From a checkpoint of a small transformer trained on Wikipedia: a variant of Muon for these matrices.
Each number is 50 + 12 x the weight over its row's rms, rounded and kept within 0 to 99. Layers, rows and columns count from 0. The size before them is the row's rms in percent of the matrix's.

# up: layer 2 MLP up, 640x160, rms 0.133, rows 112-133, columns 0-159
# down: layer 2 MLP down (transposed), 640x160, rms 0.132, rows 112-132, columns 0-159
up112 096:28 49 47 36 48 68 44 54 61 11 45 52 45 45 36 43 44 31 57 56 42 44 55 42 53 57 63 48 43 56 60 45 26 71 47 67 54 30 52 58 28 52 67 49 27 53 49 29 57 52 48 45 47 57 46 46 72 39 70 39 55 44 56 48 45 37 63 48 48 40 62 35 31 39 45 50 19 49 45 59 51 47 31 64 36 58 46 48 46 42 23 54 38 54 64 50 61 34 44 52 32 51 62 33 46 40 68 31 56 55 71 47 65 58 48 54 41 44 29 51 46 42 39 57 52 49 55 42 51 46 55 71 77 41 25 50 60 47 45 44 49 50 36 51 58 66 25 41 58 51 64 51 77 54 70 38 44 37 34 70
down112 098:54 48 66 46 66 57 42 54 52 60 43 62 41 58 49 45 57 78 41 42 52 68 42 57 51 52 50 49 41 72 44 44 46 50 33 35 70 53 27 48 70 47 55 48 63 62 48 37 24 43 62 62 68 43 31 53 35 51 33 50 44 62 58 56 38 42 47 47 66 56 40 55 42 57 43 66 43 40 45 45 46 63 46 68 58 26 64 63 60 38 50 87 56 44 55 47 54 68 81 50 40 38 65 52 59 54 65 62 45 27 42 35 26 64 43 51 51 59 69 46 65 58 54 35 40 55 38 56 32 70 62 45 34 47 57 57 43 45 54 46 69 44 36 64 46 59 40 69 52 56 56 23 48 60 30 59 52 27 55 26
up113 102:60 56 57 44 66 50 73 48 52 46 49 30 44 60 51 34 29 64 45 48 53 72 51 51 21 64 50 44 49 64 45 44 53 52 60 48 63 60 65 38 50 71 62 49 40 43 56 50 57 36 45 28 51 48 39 44 61 61 42 40 47 61 55 55 52 59 70 56 67 52 53 64 31 48 36 42 35 45 40 58 37 64 45 27 43 44 50 49 32 90 49 51 67 64 62 06 64 42 50 32 58 50 60 57 43 59 46 44 37 33 60 55 46 40 38 46 54 54 72 30 51 39 52 64 60 30 51 74 58 55 65 52 32 45 45 55 52 61 52 60 73 48 35 41 41 44 34 49 53 47 40 64 57 45 25 44 62 66 49 65
down113 100:54 55 34 58 43 24 49 50 41 58 55 30 51 42 69 64 46 59 56 26 51 48 44 45 55 55 65 56 64 63 53 64 32 59 30 68 46 25 59 62 59 43 34 43 52 46 68 57 39 44 52 59 44 45 60 43 45 38 34 64 32 63 78 40 51 54 29 31 41 36 43 45 58 58 39 39 47 40 48 61 73 64 63 57 50 52 26 52 28 56 37 74 22 53 50 74 66 66 47 43 60 55 50 42 50 44 51 59 57 36 46 52 56 62 43 65 45 51 33 36 48 50 44 58 42 51 45 31 49 28 53 44 61 28 43 44 79 61 56 53 63 52 66 43 71 49 59 45 39 73 54 50 66 58 54 81 54 49 59 59
up114 110:50 84 54 32 70 41 56 48 58 28 41 65 32 51 38 41 40 33 50 42 63 75 38 52 53 38 53 36 41 48 20 49 76 39 58 32 44 43 47 78 53 74 53 57 39 29 31 37 55 40 68 50 73 53 50 49 58 63 65 29 27 52 62 44 45 38 62 56 41 53 40 57 49 36 58 47 72 42 72 54 44 51 55 45 55 61 40 57 55 35 46 43 34 47 31 58 50 36 27 27 41 71 62 48 48 48 59 52 65 31 59 46 50 42 55 41 66 35 39 60 49 47 45 46 51 64 60 47 55 38 48 52 40 46 57 39 64 50 45 45 70 41 61 41 56 41 49 47 59 62 49 65 46 57 50 53 38 58 19 55
down114 107:38 56 41 55 45 48 42 65 42 58 71 59 56 47 43 59 26 53 50 37 56 35 58 22 60 44 49 76 48 54 48 56 33 55 19 54 45 86 59 13 54 30 55 39 60 39 50 59 36 81 59 53 57 58 51 33 61 52 48 56 50 43 50 58 62 53 47 64 53 62 70 50 66 52 35 45 47 49 48 68 51 58 48 45 42 47 40 37 36 59 62 53 50 60 66 30 35 61 52 33 36 33 36 40 42 44 34 35 71 60 60 76 66 80 52 45 55 50 59 41 54 62 61 65 64 49 66 57 47 61 53 47 56 51 40 51 61 60 57 39 56 70 63 58 37 47 67 36 60 41 66 40 46 52 40 42 49 58 38 55
up115 100:45 39 48 45 66 26 56 51 55 52 62 52 34 53 60 52 36 47 59 42 52 40 68 45 61 45 54 47 63 56 36 54 55 59 42 72 71 42 54 62 56 49 57 41 58 46 42 45 57 66 56 35 31 39 62 53 56 42 53 51 63 15 48 44 60 35 45 59 76 62 22 66 77 51 45 67 41 57 42 41 58 44 42 28 57 31 38 38 43 45 48 57 61 48 25 42 60 51 61 57 48 53 49 59 48 58 26 46 60 56 57 63 37 45 37 55 52 61 30 57 65 44 54 37 54 71 46 35 56 24 42 72 57 43 56 60 78 59 37 44 76 67 64 64 44 40 51 34 48 53 74 40 41 66 60 55 74 57 35 50
down115 105:47 38 38 76 51 60 55 58 51 43 37 55 54 47 52 78 58 60 33 48 55 50 42 47 26 55 54 58 42 69 34 53 38 62 54 61 48 51 65 48 48 63 44 59 55 51 50 56 67 69 61 38 69 41 49 49 24 57 60 36 68 64 44 50 62 78 62 59 61 45 50 49 21 81 49 44 26 43 50 39 52 59 50 54 42 64 74 67 74 49 44 39 22 32 43 74 68 76 38 42 59 52 46 46 49 48 42 50 60 46 82 41 47 55 50 37 38 57 39 46 41 69 32 60 69 27 71 50 50 59 43 43 36 55 59 47 40 59 54 43 48 65 52 48 50 57 57 51 50 53 41 25 54 47 54 49 51 35 45 52
up116 093:43 39 54 46 51 64 43 42 45 47 39 38 43 37 45 53 52 47 75 32 48 33 65 37 61 70 43 43 28 71 57 40 42 55 31 58 48 57 29 49 42 37 49 61 36 50 48 41 40 65 25 35 48 36 56 35 44 37 60 43 42 57 47 65 52 52 59 61 43 49 37 24 57 29 34 68 40 73 59 63 51 62 56 56 31 66 35 51 66 58 42 40 38 39 44 44 38 54 56 56 39 70 42 37 34 51 30 56 55 18 55 52 61 34 52 52 60 71 43 41 34 48 36 35 67 52 30 43 51 29 59 36 54 50 42 54 68 28 37 65 47 60 61 62 66 56 55 61 41 41 52 48 46 46 64 50 22 33 51 39
down116 101:62 40 60 46 48 51 56 69 57 47 71 71 48 74 65 51 49 69 36 51 51 38 46 54 50 61 50 61 66 26 42 58 75 47 60 44 56 34 53 23 63 49 45 59 39 48 50 47 38 35 71 58 63 60 56 36 64 73 50 54 52 59 41 28 42 61 18 66 33 61 37 53 61 64 45 48 69 26 50 47 49 39 57 48 53 48 67 50 24 47 67 46 48 57 62 46 74 58 67 45 67 49 63 48 54 45 45 37 52 54 38 60 55 55 51 56 35 53 26 65 64 40 60 26 50 62 59 49 33 52 28 60 74 32 51 35 53 62 38 34 49 50 40 40 38 40 59 62 51 44 48 55 50 48 48 36 67 65 70 42
up117 099:81 61 36 41 54 55 39 48 47 44 32 35 45 57 59 36 30 53 62 59 65 69 60 36 63 46 59 32 57 62 59 59 55 58 59 49 50 50 51 42 40 35 50 44 52 49 28 67 52 45 25 54 26 79 62 68 53 59 62 53 49 74 44 35 57 48 55 54 78 44 77 59 65 42 31 75 46 69 39 54 49 38 52 52 36 33 40 30 45 55 40 42 54 55 55 42 47 31 41 54 61 61 69 58 47 61 39 48 44 86 56 35 46 31 61 37 44 34 56 65 43 53 41 45 46 51 54 38 48 52 40 37 35 38 63 30 54 40 50 66 39 51 34 54 38 30 59 64 44 65 47 59 45 45 52 52 48 42 54 31
down117 100:51 36 42 49 45 72 61 56 33 44 72 52 66 62 57 62 49 42 33 70 51 27 23 48 60 58 64 50 35 40 41 43 45 53 50 42 45 35 38 65 42 53 84 49 48 39 50 46 39 48 41 46 62 41 43 42 63 72 65 46 65 56 38 39 57 44 52 41 61 50 31 61 63 56 48 36 56 37 51 62 38 62 48 77 63 49 42 75 71 58 51 57 49 49 50 41 63 53 47 31 50 44 56 64 53 58 54 61 60 70 31 62 67 59 46 51 50 63 55 66 58 46 66 37 45 44 58 37 51 51 36 63 52 54 51 56 64 66 68 35 70 36 46 46 69 50 80 77 36 62 29 35 31 53 43 42 54 37 56 64
up118 102:66 52 38 32 63 53 47 54 74 58 63 57 37 70 59 39 60 57 37 21 49 41 50 42 42 45 48 57 49 35 44 70 60 51 40 27 46 71 42 26 60 53 43 48 51 66 53 43 36 34 53 43 54 68 69 79 52 52 26 58 62 48 55 63 72 50 50 46 57 42 62 45 64 46 45 70 57 54 52 23 38 29 65 71 46 58 48 65 54 58 69 25 34 56 50 41 34 50 37 61 62 55 33 63 44 40 57 49 35 35 46 54 39 51 62 52 59 55 59 56 33 37 59 32 55 46 31 69 55 63 47 37 58 52 47 49 59 63 60 71 54 57 39 70 65 52 27 63 61 41 39 55 57 60 68 60 49 45 54 55
down118 096:24 31 51 54 59 84 52 63 34 68 30 44 33 42 37 56 13 45 68 53 40 36 53 68 44 73 47 44 47 54 62 42 52 52 58 33 41 29 45 66 26 64 59 60 44 34 37 53 47 38 47 66 59 45 47 57 48 46 52 22 64 63 56 54 57 51 43 57 48 54 39 33 51 57 49 58 50 35 59 53 33 66 36 39 63 61 37 62 60 49 57 39 68 52 72 38 71 47 38 51 47 50 72 59 60 67 33 42 49 67 50 57 33 52 51 45 52 73 43 48 72 54 50 63 36 28 47 37 50 48 57 42 44 32 35 45 51 62 51 34 41 37 51 40 49 46 40 41 58 58 43 58 44 63 51 37 44 37 41 70
up119 109:52 38 54 48 44 63 60 64 55 51 31 60 49 46 63 56 58 64 47 30 40 60 37 38 44 54 47 55 34 36 47 41 65 67 54 71 56 51 47 47 56 35 55 54 50 65 32 54 58 54 56 49 46 65 21 55 45 67 64 56 46 44 40 41 58 45 49 49 70 44 54 48 48 32 44 62 54 52 53 64 27 53 27 57 46 20 52 56 30 57 63 60 64 44 41 50 35 32 69 39 64 60 38 33 73 59 21 58 58 36 58 40 51 56 46 54 51 46 49 63 35 47 33 64 64 42 54 53 79 61 80 51 49 43 28 53 83 43 41 39 33 41 50 51 58 59 46 41 45 37 49 74 78 47 48 57 55 52 50 75
down119 101:34 67 49 38 49 37 44 34 49 54 64 01 61 59 42 49 59 42 65 43 44 67 51 42 39 58 54 50 59 42 55 66 33 40 47 48 51 57 31 46 20 51 46 67 54 45 42 37 49 63 58 34 47 37 67 36 57 43 23 47 57 58 58 52 55 44 51 60 24 47 40 62 57 64 54 60 49 46 54 51 66 54 45 34 49 78 43 29 66 61 42 43 30 60 69 30 49 73 45 34 48 46 55 57 45 69 64 52 64 41 48 49 43 48 51 45 52 62 41 51 62 50 55 51 43 76 41 56 50 44 43 39 69 60 55 53 27 83 52 54 46 56 42 40 27 37 39 44 55 67 65 42 28 54 57 64 54 54 41 54
up120 095:49 58 63 53 35 39 66 54 46 54 42 45 67 63 46 74 40 44 54 50 64 55 62 50 52 31 33 33 36 60 74 42 55 64 61 44 57 45 72 53 47 44 43 73 42 45 34 45 48 50 66 58 34 37 55 31 50 42 49 48 50 50 51 53 69 39 50 63 54 51 52 11 62 39 30 51 73 46 49 59 55 57 58 58 38 47 42 59 53 49 62 41 56 63 61 59 73 31 65 42 44 56 42 55 32 34 56 50 53 39 43 50 69 59 33 56 66 59 51 51 36 51 36 45 37 42 65 22 54 39 52 38 58 45 14 53 60 38 63 75 60 54 55 66 34 64 56 27 55 56 44 44 54 46 68 26 34 48 58 30
down120 097:62 49 39 62 60 52 45 66 65 39 51 71 45 53 52 40 66 74 22 41 52 44 52 37 48 64 39 58 52 57 39 57 35 59 56 27 43 68 24 50 36 58 42 54 45 50 64 64 40 56 39 34 63 48 27 67 36 55 55 43 38 66 51 64 24 44 38 38 41 51 31 67 52 27 42 63 45 66 45 38 38 31 54 54 66 54 45 42 47 44 34 73 54 32 28 40 49 50 47 56 62 49 62 51 59 36 45 63 53 75 52 68 36 41 57 44 34 64 60 55 38 48 45 50 47 70 47 64 33 60 57 36 56 42 80 55 39 52 48 29 44 62 48 45 52 50 60 52 60 47 51 71 56 37 29 68 68 55 46 49
up121 110:52 48 46 42 44 43 66 38 64 33 36 54 37 59 42 67 47 68 32 72 50 54 50 70 42 68 57 56 36 42 65 57 46 56 57 48 72 66 52 52 37 48 60 64 54 38 51 38 45 47 64 48 48 67 44 59 70 56 55 55 46 59 47 67 60 54 70 23 53 50 49 55 65 32 50 48 36 68 29 44 76 65 40 53 51 52 47 51 56 28 44 42 56 59 48 43 38 69 42 35 52 37 58 48 64 31 35 48 64 64 62 61 68 60 79 49 65 44 76 51 58 39 24 35 59 41 49 48 52 57 44 57 76 39 61 71 52 29 61 34 74 43 59 72 50 56 38 52 47 59 56 64 58 65 50 55 45 69 44 55
down121 102:40 56 36 57 39 43 32 53 48 38 87 54 55 48 64 40 33 50 56 63 67 38 54 54 61 43 35 50 49 49 55 27 65 20 68 49 48 35 45 37 66 74 49 65 45 62 37 50 72 40 34 43 61 54 59 45 48 42 43 48 37 55 49 51 54 38 43 41 60 44 62 48 54 57 41 64 32 46 71 41 37 51 47 51 29 42 52 50 35 48 48 57 57 42 46 38 57 41 51 65 34 51 44 65 51 70 42 39 55 29 19 37 52 51 49 45 49 58 29 51 62 40 62 42 69 48 46 50 54 42 40 52 30 72 19 43 62 60 53 65 22 52 71 46 40 52 70 61 39 39 49 49 62 41 68 43 47 23 37 55
up122 097:39 26 54 53 59 30 51 42 41 51 48 40 61 49 42 47 36 61 64 32 43 47 54 39 51 53 48 66 42 63 42 57 34 78 64 66 57 68 46 59 49 77 53 67 53 51 49 41 47 52 63 34 22 59 49 46 69 56 66 64 28 42 37 63 42 68 33 37 45 53 49 73 16 78 52 44 53 40 56 61 47 55 61 58 34 52 40 31 49 44 60 52 47 65 46 52 69 29 38 60 37 43 58 56 46 64 50 57 46 35 69 50 75 47 88 48 43 52 39 45 54 47 65 72 54 60 45 36 60 51 51 66 52 72 46 35 56 41 39 58 53 54 50 56 43 76 54 63 52 64 57 44 47 47 59 51 50 32 50 52
down122 098:84 79 45 54 55 55 37 50 58 63 76 81 44 61 41 46 57 60 49 73 66 41 61 73 47 49 54 25 55 39 59 42 58 50 64 40 67 49 38 45 60 62 34 67 56 39 53 47 57 44 66 61 62 49 52 72 37 70 65 46 52 60 69 43 49 34 45 64 41 45 43 44 48 38 42 31 50 50 59 32 41 50 49 39 61 25 53 56 61 43 60 49 15 25 50 43 31 35 42 26 55 40 66 44 62 36 49 54 38 43 59 62 58 53 45 48 65 40 42 48 46 51 42 44 42 66 45 52 40 36 41 40 42 56 54 43 59 54 61 42 49 56 59 59 55 76 50 44 70 62 45 63 71 42 33 58 54 62 43 44
up123 101:56 55 46 26 52 45 43 31 36 42 64 61 51 24 67 60 37 40 37 55 49 54 35 50 80 52 44 53 65 62 49 57 72 69 73 53 70 46 35 42 31 44 47 57 38 32 57 48 48 43 56 51 51 59 47 60 67 38 36 78 33 59 53 51 50 39 64 73 52 68 53 75 36 63 43 41 32 32 38 50 50 42 57 42 51 45 75 43 79 39 51 55 45 69 40 59 47 57 67 43 62 63 35 62 45 76 49 57 64 52 41 67 76 40 57 45 44 39 56 47 45 52 63 68 46 53 73 54 54 47 47 42 65 28 57 60 47 59 39 41 63 49 44 44 36 37 58 39 62 54 50 44 50 49 62 52 54 67 67 61
down123 100:53 65 52 51 59 39 46 39 60 61 51 20 46 46 51 68 61 43 62 37 65 57 66 54 46 48 57 41 63 44 48 57 42 47 37 62 32 42 34 49 73 56 42 61 59 37 41 58 70 64 50 60 59 35 40 84 38 77 34 65 50 60 46 39 63 54 36 39 41 37 60 27 57 41 63 45 62 41 65 66 53 54 27 76 46 53 28 52 17 43 37 70 74 34 56 50 51 41 49 54 35 54 63 44 54 23 61 55 38 64 74 35 41 57 52 21 56 68 49 49 48 40 55 27 46 44 43 41 48 56 59 37 49 66 46 51 50 47 56 61 52 42 50 48 50 59 61 54 48 68 45 53 53 37 53 42 41 38 57 43
up124 100:65 64 43 66 52 63 37 52 46 64 69 44 43 59 43 66 54 32 41 46 47 49 56 67 38 65 55 59 26 41 55 63 53 57 47 29 81 48 54 44 44 53 58 30 74 46 48 39 21 51 44 70 50 45 57 54 28 41 44 52 47 51 37 28 69 42 52 56 60 61 52 49 50 55 64 71 40 64 36 52 43 63 70 69 47 56 39 44 60 42 44 65 56 56 54 23 70 47 55 46 61 32 62 53 59 55 37 58 33 47 58 58 52 67 60 44 67 38 61 48 36 41 57 46 40 55 43 48 42 44 52 50 58 48 62 27 46 22 60 63 36 52 69 60 50 36 12 62 40 24 58 47 46 48 56 50 68 47 32 48
down124 097:50 67 47 53 40 51 43 44 41 56 49 52 59 58 75 40 56 37 56 65 51 59 64 24 48 50 41 45 56 44 46 37 57 39 45 58 44 61 33 31 64 42 65 41 45 44 34 33 58 62 65 58 57 51 29 36 52 62 59 47 54 45 62 60 53 45 43 49 45 63 47 24 53 39 46 30 64 60 70 49 57 36 59 52 45 57 49 52 43 32 62 34 54 46 64 40 71 47 42 61 53 51 40 60 40 43 29 37 61 72 43 48 42 62 59 25 62 53 31 40 60 34 34 82 72 43 69 43 60 47 55 39 64 47 40 82 60 46 60 34 68 59 39 19 48 52 55 46 38 58 35 48 50 36 64 67 57 54 19 58
up125 094:24 44 59 43 50 64 44 53 62 57 71 33 36 65 62 43 59 50 39 67 59 44 61 45 36 49 37 66 45 57 48 43 27 40 58 49 54 38 51 34 42 59 57 41 38 64 45 39 68 38 54 49 37 47 77 47 52 41 47 29 54 47 70 56 65 46 33 70 53 59 65 65 57 63 45 56 88 34 67 65 50 44 53 44 70 65 34 49 59 51 46 57 46 54 63 50 64 68 42 51 61 50 49 56 61 44 49 54 61 51 62 47 58 53 44 34 75 28 50 38 49 64 45 42 46 49 62 47 44 60 40 45 43 63 60 61 71 73 56 66 56 47 35 23 15 32 60 50 45 45 24 40 48 36 52 64 53 52 39 38
down125 103:37 68 48 54 53 49 52 46 48 45 41 64 55 36 87 36 44 45 41 63 49 56 49 49 49 52 47 60 61 35 50 51 52 48 43 68 38 66 58 54 50 49 77 20 42 61 55 54 35 64 51 59 37 35 33 52 16 60 44 45 42 50 38 57 31 30 45 32 52 41 46 23 44 49 73 45 44 48 59 66 55 54 50 42 48 41 53 44 60 49 33 48 48 51 42 55 51 52 63 50 46 54 44 50 36 32 50 71 43 32 38 55 39 58 55 41 48 65 50 53 22 22 72 51 43 49 66 28 44 46 68 68 46 58 37 64 36 63 68 19 39 59 43 47 38 61 73 51 49 56 55 37 53 35 43 76 61 40 34 54
up126 099:40 53 48 38 55 51 73 60 48 42 51 63 49 46 67 66 67 48 40 35 58 46 53 33 44 63 28 65 59 37 81 51 62 59 46 39 61 41 65 41 53 36 47 62 53 28 47 67 44 45 55 43 63 74 55 38 48 48 33 56 54 27 33 46 42 68 26 50 46 54 42 62 55 42 48 61 48 44 54 59 72 30 50 39 45 58 48 60 60 52 57 60 67 50 32 50 47 37 50 12 46 57 46 32 39 49 46 57 60 58 41 40 56 39 51 59 38 50 47 56 52 43 51 38 45 52 65 35 50 65 50 48 42 32 58 53 65 38 48 70 22 37 41 31 48 44 61 51 49 65 38 70 42 63 26 42 20 17 50 44
down126 102:28 12 44 47 36 69 47 49 46 40 20 39 60 55 58 58 72 76 42 64 36 63 51 41 56 43 88 33 35 64 23 37 40 48 55 69 40 39 49 51 64 75 49 47 63 54 47 56 57 42 59 53 40 42 53 35 49 46 69 40 66 60 40 57 41 42 66 60 66 43 62 50 73 51 59 54 46 49 62 47 43 41 46 59 44 58 53 44 44 49 46 47 35 50 48 58 34 29 33 68 50 64 45 58 57 62 67 59 47 34 49 53 41 46 49 42 69 33 65 55 54 41 73 49 40 58 26 78 24 47 58 57 55 41 39 31 40 54 65 39 54 45 63 60 46 43 43 40 56 41 43 49 50 48 37 53 53 53 46 52
up127 107:49 55 41 46 65 66 38 49 76 37 59 33 52 67 40 45 52 38 45 65 60 55 56 30 55 55 59 51 48 56 64 52 55 46 67 60 58 41 72 56 47 54 31 52 49 42 54 54 59 32 43 34 56 54 44 49 46 60 28 37 27 46 55 59 38 59 41 64 53 59 42 41 53 92 42 36 20 49 64 57 70 30 59 40 44 56 56 44 74 39 59 53 41 41 30 52 58 41 74 46 43 37 43 72 68 46 51 49 59 63 52 46 65 34 33 64 63 55 44 35 54 42 47 67 66 68 39 39 57 61 49 34 56 47 45 51 75 51 45 65 44 37 53 54 68 41 27 65 43 75 57 49 52 38 59 26 54 40 49 61
down127 099:51 56 57 40 36 18 50 55 49 64 63 45 40 28 77 55 38 41 43 30 31 45 54 58 37 58 43 56 41 43 64 62 48 55 44 61 28 42 33 58 55 47 67 52 67 59 46 44 41 56 43 58 49 78 62 46 48 51 64 43 52 30 45 45 51 39 44 52 73 56 47 71 60 50 57 44 39 62 50 56 58 24 46 65 57 29 47 52 56 51 47 37 58 66 37 38 39 38 53 62 54 50 49 40 47 56 30 46 56 52 50 63 54 64 59 51 53 58 37 42 26 65 49 61 67 36 71 61 42 34 58 84 36 49 61 71 32 58 66 57 38 50 50 38 36 22 74 46 49 32 55 52 44 50 52 77 57 67 36 53
up128 085:61 49 59 43 56 40 46 61 45 74 60 33 44 41 49 26 56 54 55 65 46 30 51 47 39 53 52 42 54 56 66 61 62 44 56 45 48 61 56 30 53 57 60 43 75 57 38 28 71 48 55 48 60 60 56 61 48 34 67 39 72 48 46 57 41 44 42 76 43 52 44 47 60 43 70 63 69 46 42 54 67 48 62 33 24 79 45 55 51 58 75 41 46 52 37 48 46 60 48 57 52 56 57 68 42 44 43 59 49 72 49 68 37 62 54 61 48 59 57 30 39 41 41 52 46 49 45 58 51 22 62 39 39 63 50 35 50 37 89 59 57 57 36 52 31 47 45 50 69 75 46 67 67 42 30 45 40 35 56 67
down128 100:23 61 71 56 51 36 47 55 64 66 52 43 61 54 68 52 48 43 55 35 51 47 26 46 49 67 62 48 58 51 29 46 43 49 29 64 60 44 63 60 30 54 36 31 26 53 58 43 66 60 47 63 29 34 44 44 61 49 55 62 34 59 55 36 40 55 67 48 41 76 62 48 33 48 41 46 43 50 51 65 35 50 63 63 41 51 53 48 58 20 33 52 75 36 52 46 44 24 41 62 47 24 49 43 49 52 56 61 53 34 69 34 50 44 36 55 71 51 66 50 53 44 37 33 55 54 72 43 76 61 53 30 73 46 36 57 51 72 39 56 69 42 63 44 47 52 53 28 54 49 49 42 48 49 53 62 57 47 43 42
up129 101:45 56 57 51 25 32 29 66 49 69 49 61 34 41 54 58 79 17 63 41 51 36 37 43 41 60 57 53 37 47 34 45 59 47 36 44 44 43 67 53 55 58 61 40 56 77 68 48 49 40 43 59 43 44 57 62 62 36 46 39 45 60 45 36 53 69 30 37 50 52 42 44 36 59 52 44 58 54 49 29 39 46 61 50 60 37 40 65 41 44 69 60 53 44 71 64 71 36 68 71 40 66 48 54 39 53 62 48 70 61 53 56 43 67 40 47 43 40 28 49 65 35 50 63 52 45 47 43 61 50 68 56 39 51 35 63 46 62 68 61 44 45 44 32 56 48 23 65 27 56 32 48 62 43 44 57 46 78 56 33
down129 108:44 67 43 73 69 54 60 52 52 46 50 57 69 61 49 41 20 42 44 73 61 61 52 73 36 44 54 41 65 53 45 60 48 63 66 61 36 62 34 63 49 69 39 60 44 52 43 45 61 66 75 61 55 65 48 46 47 68 63 57 55 63 57 36 40 57 76 49 49 26 39 45 39 69 20 66 30 34 54 50 54 64 47 48 34 31 54 53 50 47 71 52 41 41 71 43 34 51 41 41 50 44 29 34 56 36 49 48 55 35 45 39 56 45 54 45 71 43 45 41 33 51 64 49 54 64 56 47 58 54 21 40 48 65 52 49 53 51 55 61 38 27 53 62 60 48 75 51 56 43 30 35 63 54 50 64 48 39 46 70
up130 100:42 48 53 44 36 48 47 42 47 33 42 60 63 43 39 69 27 51 45 59 66 42 43 63 34 54 56 51 43 78 40 55 38 57 52 56 54 26 57 61 47 29 75 29 57 50 61 36 52 56 42 38 51 47 38 49 51 59 72 52 67 31 46 48 49 68 50 52 50 68 63 38 55 29 24 47 52 47 68 50 40 52 47 50 39 57 50 57 35 48 50 46 71 33 42 31 71 33 46 61 57 60 57 70 44 68 26 43 23 50 56 55 40 38 45 42 43 44 57 42 55 28 45 60 41 45 67 53 54 54 57 53 53 53 47 26 70 61 29 47 39 41 52 30 40 54 74 42 54 38 59 79 48 22 41 42 53 51 43 69
down130 099:42 49 49 33 60 51 45 42 50 52 49 45 36 74 42 62 78 39 63 43 47 63 65 38 52 41 47 63 65 44 63 29 42 41 08 38 44 24 66 42 71 61 54 65 51 30 60 53 47 51 41 46 53 39 56 60 44 46 56 42 59 71 64 23 39 67 43 38 60 52 71 59 52 53 63 33 56 58 34 48 47 57 59 79 47 69 46 62 31 55 46 48 60 48 42 58 65 54 40 69 55 29 48 47 26 78 43 46 53 51 50 55 43 55 51 51 42 42 47 57 53 38 41 75 55 53 46 66 65 55 58 47 55 46 60 61 42 47 44 36 61 55 71 52 44 59 62 79 52 36 32 33 57 44 63 37 55 43 56 54
up131 097:51 59 69 40 65 41 58 61 61 67 53 44 64 63 43 55 57 57 67 39 37 45 46 35 40 53 33 48 63 51 59 46 59 51 51 76 52 70 55 60 52 69 29 59 65 18 56 36 40 32 80 49 60 39 58 56 65 40 66 50 59 51 59 20 62 55 63 56 43 52 60 32 39 68 34 74 47 26 58 38 48 61 62 43 59 46 59 64 40 55 52 54 34 37 56 32 61 60 65 36 35 64 34 35 42 65 46 50 57 30 71 57 34 50 46 47 47 67 39 38 52 39 47 40 64 50 51 36 55 46 42 53 77 54 37 53 58 51 32 66 49 57 43 56 48 60 65 60 52 61 49 43 51 53 57 78 43 63 45 33
down131 098:42 42 53 71 51 47 48 48 38 21 33 41 53 34 61 57 29 30 48 50 61 46 49 57 37 47 37 48 51 51 27 46 29 46 45 51 54 55 34 46 45 13 66 37 41 61 53 46 48 69 49 41 42 69 50 64 48 62 30 46 43 36 22 53 57 69 28 50 48 47 36 57 40 50 47 33 38 57 53 73 36 64 42 49 47 45 60 40 61 67 63 57 50 50 51 51 28 30 45 55 65 49 72 57 50 34 49 56 41 58 48 46 49 55 51 56 54 46 66 76 43 61 80 57 27 35 33 50 66 25 38 45 46 48 52 44 48 43 72 35 50 29 34 68 54 61 37 41 49 35 37 45 58 38 52 43 44 59 54 68
up132 108:64 46 47 54 53 60 42 45 46 40 61 46 62 55 49 44 47 65 40 53 32 43 44 47 57 52 62 25 35 39 51 46 35 70 48 55 56 22 29 68 59 63 53 46 35 59 48 44 44 38 64 56 59 33 80 64 70 50 34 46 54 35 46 46 77 52 53 57 47 58 55 45 59 29 41 53 40 43 44 51 39 59 33 27 50 73 53 51 50 44 53 56 39 59 51 43 63 61 45 45 71 55 45 45 11 60 65 31 33 43 79 73 62 38 73 39 52 61 49 37 44 55 38 58 47 32 52 53 61 65 58 53 57 72 41 44 59 59 26 35 43 52 57 54 61 46 56 24 65 58 50 51 65 53 62 49 41 63 42 68
down132 102:45 32 58 53 48 41 47 66 45 52 32 49 55 58 52 39 35 58 34 54 46 63 40 29 35 51 36 67 61 42 53 56 63 45 33 45 47 67 46 49 40 50 53 43 62 41 60 53 37 47 25 48 64 46 42 71 41 59 52 52 32 57 36 36 40 51 56 27 77 53 52 73 51 59 65 66 27 57 43 57 54 62 54 63 14 44 46 42 59 44 54 69 56 24 63 48 62 16 45 71 47 61 61 54 46 41 56 54 65 35 58 52 48 51 51 50 58 49 65 49 47 57 51 50 52 71 57 83 79 51 50 60 46 27 35 62 56 49 60 39 54 45 28 41 67 62 52 42 65 32 49 49 41 60 69 68 38 48 52 45
up133 093:52 43 51 53 43 42 23 56 63 44 49 32 41 59 64 44 60 64 39 35 50 65 50 48 41 42 70 39 59 43 50 47 39 46 50 55 37 59 82 74 76 57 30 27 57 47 53 61 38 52 45 57 34 58 64 35 58 55 62 41 50 50 69 80 52 53 37 46 60 56 36 40 50 48 39 66 65 70 52 54 44 57 29 37 43 34 69 64 66 60 76 65 56 69 69 37 45 56 50 47 59 52 54 48 49 52 44 62 41 37 61 44 31 59 61 70 58 66 44 47 46 47 47 48 69 54 66 42 57 43 62 33 36 43 34 37 47 47 39 57 64 44 46 51 37 40 66 66 50 33 59 56 54 54 37 41 85 28 56 55